From a checkpoint of a small transformer trained on Wikipedia: vocabulary 4096.
Each number is 500 + 25 x the weight over its row's rms, rounded and kept within 0 to 999. Layers, rows and columns count from 0. Numbers have three digits each. The size before them is the row's rms in percent of the matrix's.

# layer 12 attention value, 64x128, rms 0.137, rows 31, columns 0-127
091:524517482490485497514564528446481502508503534524514532509497499512531499495498538468518499491495500482473509528511513496465469508491461554509499488502564536508492481475482503495477501514486477523465523470476555482475505489495509508502526509496451486454475472498533498513505485511526494493504538521494475546508451522465456503521513462529507560435492490495492506504454497471486467468468
# layer 12 attention output (transposed), 128x128, rms 0.142, rows 31,63, columns 0-127
103:465489496493475503529503490503465462485539517524511466467517486512497532501507495517494492509496478483527522508518523497501482475521459498520513497490516498605429505517489485497526494535526470526542487515549495473474493487439521497530512494546515481502449491508440481502445502527506522493463462500496559515504485471483508525500515489526454490515492496491479489497514493498522484499486
088:544478483489482477507517505486503508518519504461503525453489455514512476510482498468526531445501502494459496534492507507499478500491535532505476477497481487477516469458521496520538501465508528489469515486493509493504508485518563490533483497463457502466484495501553396486513466509525479500536507467465516523482532502480527461510522495498528511508474530513472474510506462503460498527508
# layer 12 attention query, 128x128, rms 0.179, rows 64-79,96-111, columns 0-127
059:515474483507546499513504478532472518480484471514477518545548534508465531503458551531498524501497473479496497502497543497500518550472469524504436508555493524514547523500504496464476512512522540465485527465531457490510489490523501492487529517504447484512496484481479495521512484489534519468499469504542497554476479553510490505494467484494535527511509495502513502504531522501482521545512
066:494482486453492488546554533527496498488520516474482476487460477481513494531533523509519501480488466514501531499490495530494472515549518518544506495480498535501506482525506507478450495481460530519495525501507530517518484519471498474431518473473501477491488509461492495494544538518470455537508493480536475486496493510470495479504516516481484462454473464481473528433494497460549487489505
050:468489512515525539500501537491486492531525523472463513475471527495490523484499538497493508466496475474454507485486558487497432514537506528472542448476520447517481533493487506516490493506536532475512525495506515522480484478505465518512559499478477510527477499477514510453473503469484489548498506521523454533510532505530470512508456549488497514520524515493489480472495506473508533469479
057:516474532492527491507499496540506526518507524485526487489513544482512510477485451518457470494465496524522559469479486541472515543526512460459493544521486513497521508470492520534521491519494500496534511555493503518485499451545499468460495540515519501483472537520523516536483491493493519510501466481496511460479556508514506486470525531431527525536513519503523506526499484519518525485515
061:494470496492469471559483485456488509475516535506472522481475538524510495509511544478510510498500555509484485540539511465504474486484479567521532467466491514510480534497504494483497526497532511504482516475489461513465475479440510535524511486442477473534491506481491458493499514512530501544510518505511504522531467493491465498539457480502511495539486478508487488510474546475473464474509
063:494491511482506525461525535503475511522483508485533482510506482482498491491540446506502458460493516527522521465485495527467474509534521486488466554537508493495518463506473536504466457531474478502501483531533521484444471513538489460447497535546495496492457508476510523507524486479497500482500472524493503458463507482465550492461551487495514515520516484476486515515459486530508523482496
120:455496529527472499497506507499527493518523559530499463503488531533516541504480521524510491530504533510524500472530472516526496508517505550479490519523479553517514539506441493533492519512510507480577537497461517489540508449526520529487501503504455476515505498528515538515468490512523509495486475526520485500534528540552490513501483546508514523472485492502515499518489469488476531536512
103:476464504524489478526554487467484491507480501519511504441554496494559502477502471476466516503494513493545520483514473500511487525500499539549488530507492506494484480469497510494498519440529521512493528478509502518518509525490543529503493486482476557483477495532499485524535523443472485494527509482492547488491458533435510542461497526504485518485499505501483511501477477508525466457470
100:492476508551484556470513503458548485517523490479526476485536522511506454428475518497455468523484518524541502503502515504539489483549504508525480507533506483505482535490503462555462507544500531494524464493466469541503510537509524535538488493529502483518517507499533540486527483506495502475493497480496539517513477485501486492546485514535500514542504528521493502508483495541509516489474
096:513520514529543506472489513522510527503483491477463516497486487448521506502484526448449503467500459496488510512531510453490500515492496494474518501542490515466522535498528509518548480516461516523493512520448479494486496509511484499475497539520491518557517477454518529490504554470501504477508496545509453537503445515512479501503486442539496496530517523505551514489538501510501520520535
124:518503524513497499484497501534525532513520519528497492502531480500505489452540504489476462466529474513537528455489510481477516480522496483461498512517480527529532481503440487486481460515483440463554552470509519447509543453514477514469501490509486493513480529495505518530492521508520536495502487482463491524467525481496498508471529534503539541472512519469462498507512446504485511479475
097:483536456506509459475485502529478486477462531483489527493496522489490548500493510456525463503531543565522499521450511539514484527500541476471476507505531471490513488475465544525508526482491518515499526532531471480505491482506530513478485467514500511492498507443508511521504510452489435501534515507489544457532497482519490482502517512513503470495504517469539512504494538545498503544504
093:515486487502508516511512542526507508502535462511531494488512495495481494531479506508535485472461465473511465466513535534486485446477504493467499505469516509480477524480494481495473501539459457511496492457475466480498563425498452488502498476495520488460486506478497526491487480526465497560494473444466504500481521476478477506497491483499497468452533505520528499463469484498530503513467
104:496471530499492500487472439515506500531452512555484464504513508549532499511528470489517525489510505504522530486499510456440501478466501489440457527552423498506470471567490487510493543480456510485491503486493514481504492503475499492491518488488518494525487498488541506523510484501514479509478503506487543510523473502472534522474499486498525543530495466500492450508490516473493481517521
101:498483481501478485460489487494497470479497554509523535492511490521489500469502504522471518525552524517479479522477526481488521500510523525533424490480489476509489461544549496512471529487530534499454487503558491446471466497493528533509475506490502458536494445518490504478499499507529463479494516493494495525519471539503525493466497517459508500506478474506530481493441505514532524508535
131:483519488583461540540524469502528496497486489553480458475517503498505487505466524486518517525463518499509449529509486489569462496510471514488510481505458498549484492545454465473504495497522486480485486511497495480525493497500520500541536520486516481534522472548517520541515535528470480485462506498498480501498507537505495532473476475531485488526504487508546496516508539491497507511521
073:493519523496504510537493456469525494494493482464474515525521527464482524456494489548486486498511520499496483492482519536519476504511487459540508493523506539505513483497489502505463508509480488515470507498541476482507495567492492553552481508469489436490496529488532481434496480516526512495500528471514496506516510518534482471467512539518483489532475464471492444552510535452481494514496
069:467478513486467528509550522497544454464507500469542499489472477459561488468504498510471500458483477459555483483491531461484471478480497511496508506490521518499511503458503448483530496479516514484467479487493499495486492492517542533475464493530479528505468492485531503490506514481471465518505488490469521486502548509477484488474519444542512505494491493540482528478475502491521521558530
093:518536466486527510464489446453485512489477497473469516537538515459465519497477512476478530516503500510477486512480543485510493500519503483524485485502495481482524495489503505505463516482442507489475455477502511499500468559445483548554504495489525507531527506480516492471473486520521512500525562507511458480473470508511523500461524534478519506537476463482515489542552496492503493509471
085:481477528495510471504518538566547519494483507499568507506498495483499498498497483530532472476504485483537496474467494529472450475485485502465460516511472512517506460518473497515474500503499511512521535512512465460461536485528511480430456491519472514499449519464536539542522523482497466479498476453450531505511529483476500489504509465520491511491522523492516503487489505529527496494499
117:493469492489501494536469459441472492526524500486462519497499508518540500524499498481486542517492505498458494548543489468547510501492512510543543489481531471516483537506510520491527507478519544493471468507511516529524439520449496534557537485457537491523533496534478470467499484495498541522519534518525494516512475510517503493511477535466479479492497482500466474504495501480495463524489
091:492512532496500522470524528515517486500495510476504483487526486492513489481550481521493463496491505496545510468483475518474487485514497480497442524526481514546482485472472517492493492546481500533539517522538486456467465541532476480485480546544470486463467507466534550499513487501525492477487467523493496469492503498455517482458558517544537548524488513485491534518488524538502498492479
140:513546508500511518485467474530492520483460540506492500514477548515469492502457519519459509531545539491498489530544522506516513518490471470482475480511496539461504488530495454501508522477489536510469516486494496495536509457525514525524479533471505505510545456545470480504477492500494518482496539552523472504529493532522493530478473501492517515509455457477530466471514437483506500487512
108:470473481524460478508516475514552503468495519518502491486506484473513527487496451472476477512524531531530500485490460519515520525516513489584449488523505498519468512448515486480517491501552476480478494452511480537534522523473552510523529484483511464509531539515498520539494511460490502470512492502533490509522461523491466502510526510496543475473476487525488505496527505508469477482464
088:471484495526490471501496516488513513483484482497529512486482530518468501488434546553505488481483553498506487508504533486473502473550505507513526492496520492466501549495492506495465512519501530457477502455467464516482562522492510513476501554499487495525484524479504497505524497521455497510517514473474505499494506509446461458510455462482535499483553468520523509496453502508523498447475
110:488550481501531515496481507523502548503549482478486496506463526459461547502466499508471498497508468502499477478509495533533451528521493515473532485471513494450515555489472513516540461491468469519495538492476503529486530441519495449475484515511505522539526520468486500485480520539476501535485491504503466459528514473526488486474500467496496480507536516488507545481506490474462523488496
116:499495523468476493530537538531491485483487482503528482527492486486482480517507478509538455491496505503512530459465501542501502498509496532478523526471532491483525482499477489459495512528480450466510505490517525485536518428498476467446477500473505522518479532494531506530501496518478495536544500458506531500520514474472502493488504493500553497440508529471487504488465468521529465444458
098:476524434498481419485477511529478517512526525469508513504475541500511510510471497473501492502516533499495474509462491493472441495477508486495459464483504514500444536489492509458494507516522480533512522507529458490492525445492498559514467512485510469464524480506513497558486495485534456524507511484494508487513488494486466511473518506488523502483493520436506463497506531518495498465476
094:491475515491532535509515510551513498508490428506527494513491482479494500533497501529527479465475423490453509476489524534485531510478476460526490493528521507513510506529490541465464452521517471540489486489541492468489505473484450512480516482531503465454492519503511529467521464530456536522497498478489497523474531474465506477490500471472504469475503508503488509498460479488526508486525
094:500491476481517514490490482507504527496508515488478520516478523492496523519471492521549528487508463542517505500505500479468462516497495511427483489441441541505469521556495518509499504485484548518465524520508504472466499519510508514481500462530498485473463496468514490496480481559508510486516531494482499478532453510465510509506486489517510572509509495509493476528492549457509456513552
076:434500486485481547519502495532531498478512561492491523526549479509498544510514518536482530496537525522451496485525534489527523532556512524507502496477518503539505507544513517486485518493527520495504525498552507453499453500487496511513498494501503503496497513542486514489488502495552525508489506541549470496513499505474539458468489518480445525488479457472479507484493476520490514487543
114:511498501503500532492496475518509503469471524506491503501479488494516502513448505497517533556547493515434439543551481492554477489493463492479519461497511519487466495530479503516532499491480506513486508497474491481473501473500490504508515532513545528505476466526494481464473531548485516456455529521484476463527509493533479542500492460469509497522472499504531502476480482498475486517564
# layer 12 attention key, 64x128, rms 0.164, rows 32-47, columns 0-127
092:541504480506478476487519521529498541488505509496497497502446486508489500522519509510507505528490488510470515506492516505533518492533537523529466499489499468512507535488532537508472462492508550535511547585468466481476449529501510532510514528482500496529510469527446480488495479548501474481480521520544476490535491514453509488495508479463504556516506529486486526499484462513474522464481
060:512525495540503516510477491505518523495515476493506513488473510524469524543498552516532536537486466553470509507522518501518496509512486509503468486495490489518486515533527525462493440509528508541469485527486523497486486483491491511520506527480530520499501501502477470479466506543487509496473500538522483470494503504530451473536453474463503509558500558516503487441512489435456467515488
074:505469507538486497546511510471531487537513497510502474489522492528562443493536475508506495507503482519488489524489497464476508496513513519452550531477486459576513491510502553525546492492502552502485477526517491466455456508517485499457516501485496467486485507499502537487527507497506536487473481509527522473456525484495507531471518521475497489543518495515530495506492564494483490497519
091:481510492510491512477508500463468492490562491506477466516485471526524483497490523489507457488491519461540471477474458485502447455497519514494520512491497481544480491477499453496500505527494457474535484467496502506525555484471485480484519488490451507511512484463520533538522493448479462526490448483489494514462488535527506533475490503524542460504526485495500550513492503554497513501528
079:494525520479530486459529516484496486474488484473512504510500462491527451474488482523469486522507530436512487465477468552514505456492522504505490475495503487507456497470473447498531515485497493514467522481535436494518532441522483487515510534502449495494494506510495515492503488516488514495520491470465493490480464498491481529445532512494525493520494481489486549559526526551494528480515
100:475475521541486510504501543506505487544589517520515460514512485511505479519517521514493436462505519498529512492475481535484516471553521494510505561534500482533506482510477475517506516540497474485550487491506503493498538486515480452501500495524496481497497475510534574539510510472495469517482446496489518496458510492510506503496496521551529494488526512507500534493472506541509517499511
116:492488511460537514469512498515504490491473517540503489467478480545508522513448509556484519556500495459501490496535520491495480463478509469528502485505488538496458495476499491479504492489485523546504474527514488530461454518548526529510519491518459537499475460528458491472442497496497504500481549544535495516487498515521484502548496474495502529561499472525480512513501485469482499477488
111:486497508502469510552500514535504490468465512499527539493505518491530507515436500526514516498498537479535468491495485493503474497459502497482520554540471494527528499478494480525535560505506467490500473458505462494530501515510543511500509479493483488492479482533485507552466536464509520483517471487499507508504535504517522479549463502480509468497485493479518480526500519499539464463414
106:515512531469527504504496486495513474495513495508520523491497477498477469487486504538484499515513506498512522518544496532505519437452521477486486534497572510447495537491514476496499505506508466506435482488502464563484529463502496480527469467537494523558480524504470530490500515524496529541532510504515466497482480447527476521492490464490485471508510516480491542499504510528480531449514
103:514529450493505483498496482490501508479517508509448508499480438497512508494490529491460530487481481471508511550520493485496469496462446483569516517514483527481528538523505477480504520469532506549474514567478464540517505508535478491501525515498495496515505494487486473481477508498519494496467508534552477507530507474503480486488497500514479535546477528487508533493483526467463563534504
111:527508507519502499464521483451502496524486466493474486487501487484477489444477488531484513520521500477496498470496538528526523501498517457482494530482528473484504495441502480535524480497489519492554538520507517532514497458524489516497500486479483510488477484498504522461523474448495457538458481468478520540433504461505524526472533516497476482489524533507488522507559471537540517486525
099:518492468500512487452561504513481538489508534483495528485496502507504515464479497482527490499526510524516505490497514513528478501543527525525434504488485468521489531453510487561505540497539526485502490519487446473492450530469511504501482466480538450526517468505487528533534481509509470529528521482500503469500443508501496514528517518508560520531502511470499528538488529489479490505514
108:451453508514528500501501496506498475490487474534526499518508484486533471497488517477512526471496494497470457435476533482494489516508478536469554499478478521483489469480516513495479532502477524488505492499496542502527500517516488503508494489504514485491511478493581540466501521499518435507451517471459536507504536522485494494479478520506457504522541546531528455529462488493482495526536
112:502467504505466479461525497516528495512467491492463516556459505492515496521532517503527518491493491498521501474463506461506479462484505523423460496500478482505531498493510467538501524512428514491530502508474493472459477526496499464458460503483478518498486527470513482542559479480466476527478491496434487500522482497466515493471526503520499514507465496464467496473471521519501489503518
104:518459488473506527496475500491509437485495540526529530482522539519494517503492516510444517494488513473524484530533499465515534456538470513522465499517493517473515580459507521498466506494498461509486511489506471464474487517510490538490556507477503528499491495517502488499502491529497526455545517504489490509546516486498513437493490516493493508494426482518510471469488519519496500470468
114:554531482473494530521484512512496513497487460518494493530538493480478526505492504477522519477454491515486464534510518499558478540518482505492521479457484509459574530513545524465534495467472467507494489530504504498491514515490514514476479482498522506579483560456515486478535504539463489517513508493509516497479500497494520485517487464482443485518494474509518528492495470484489476516520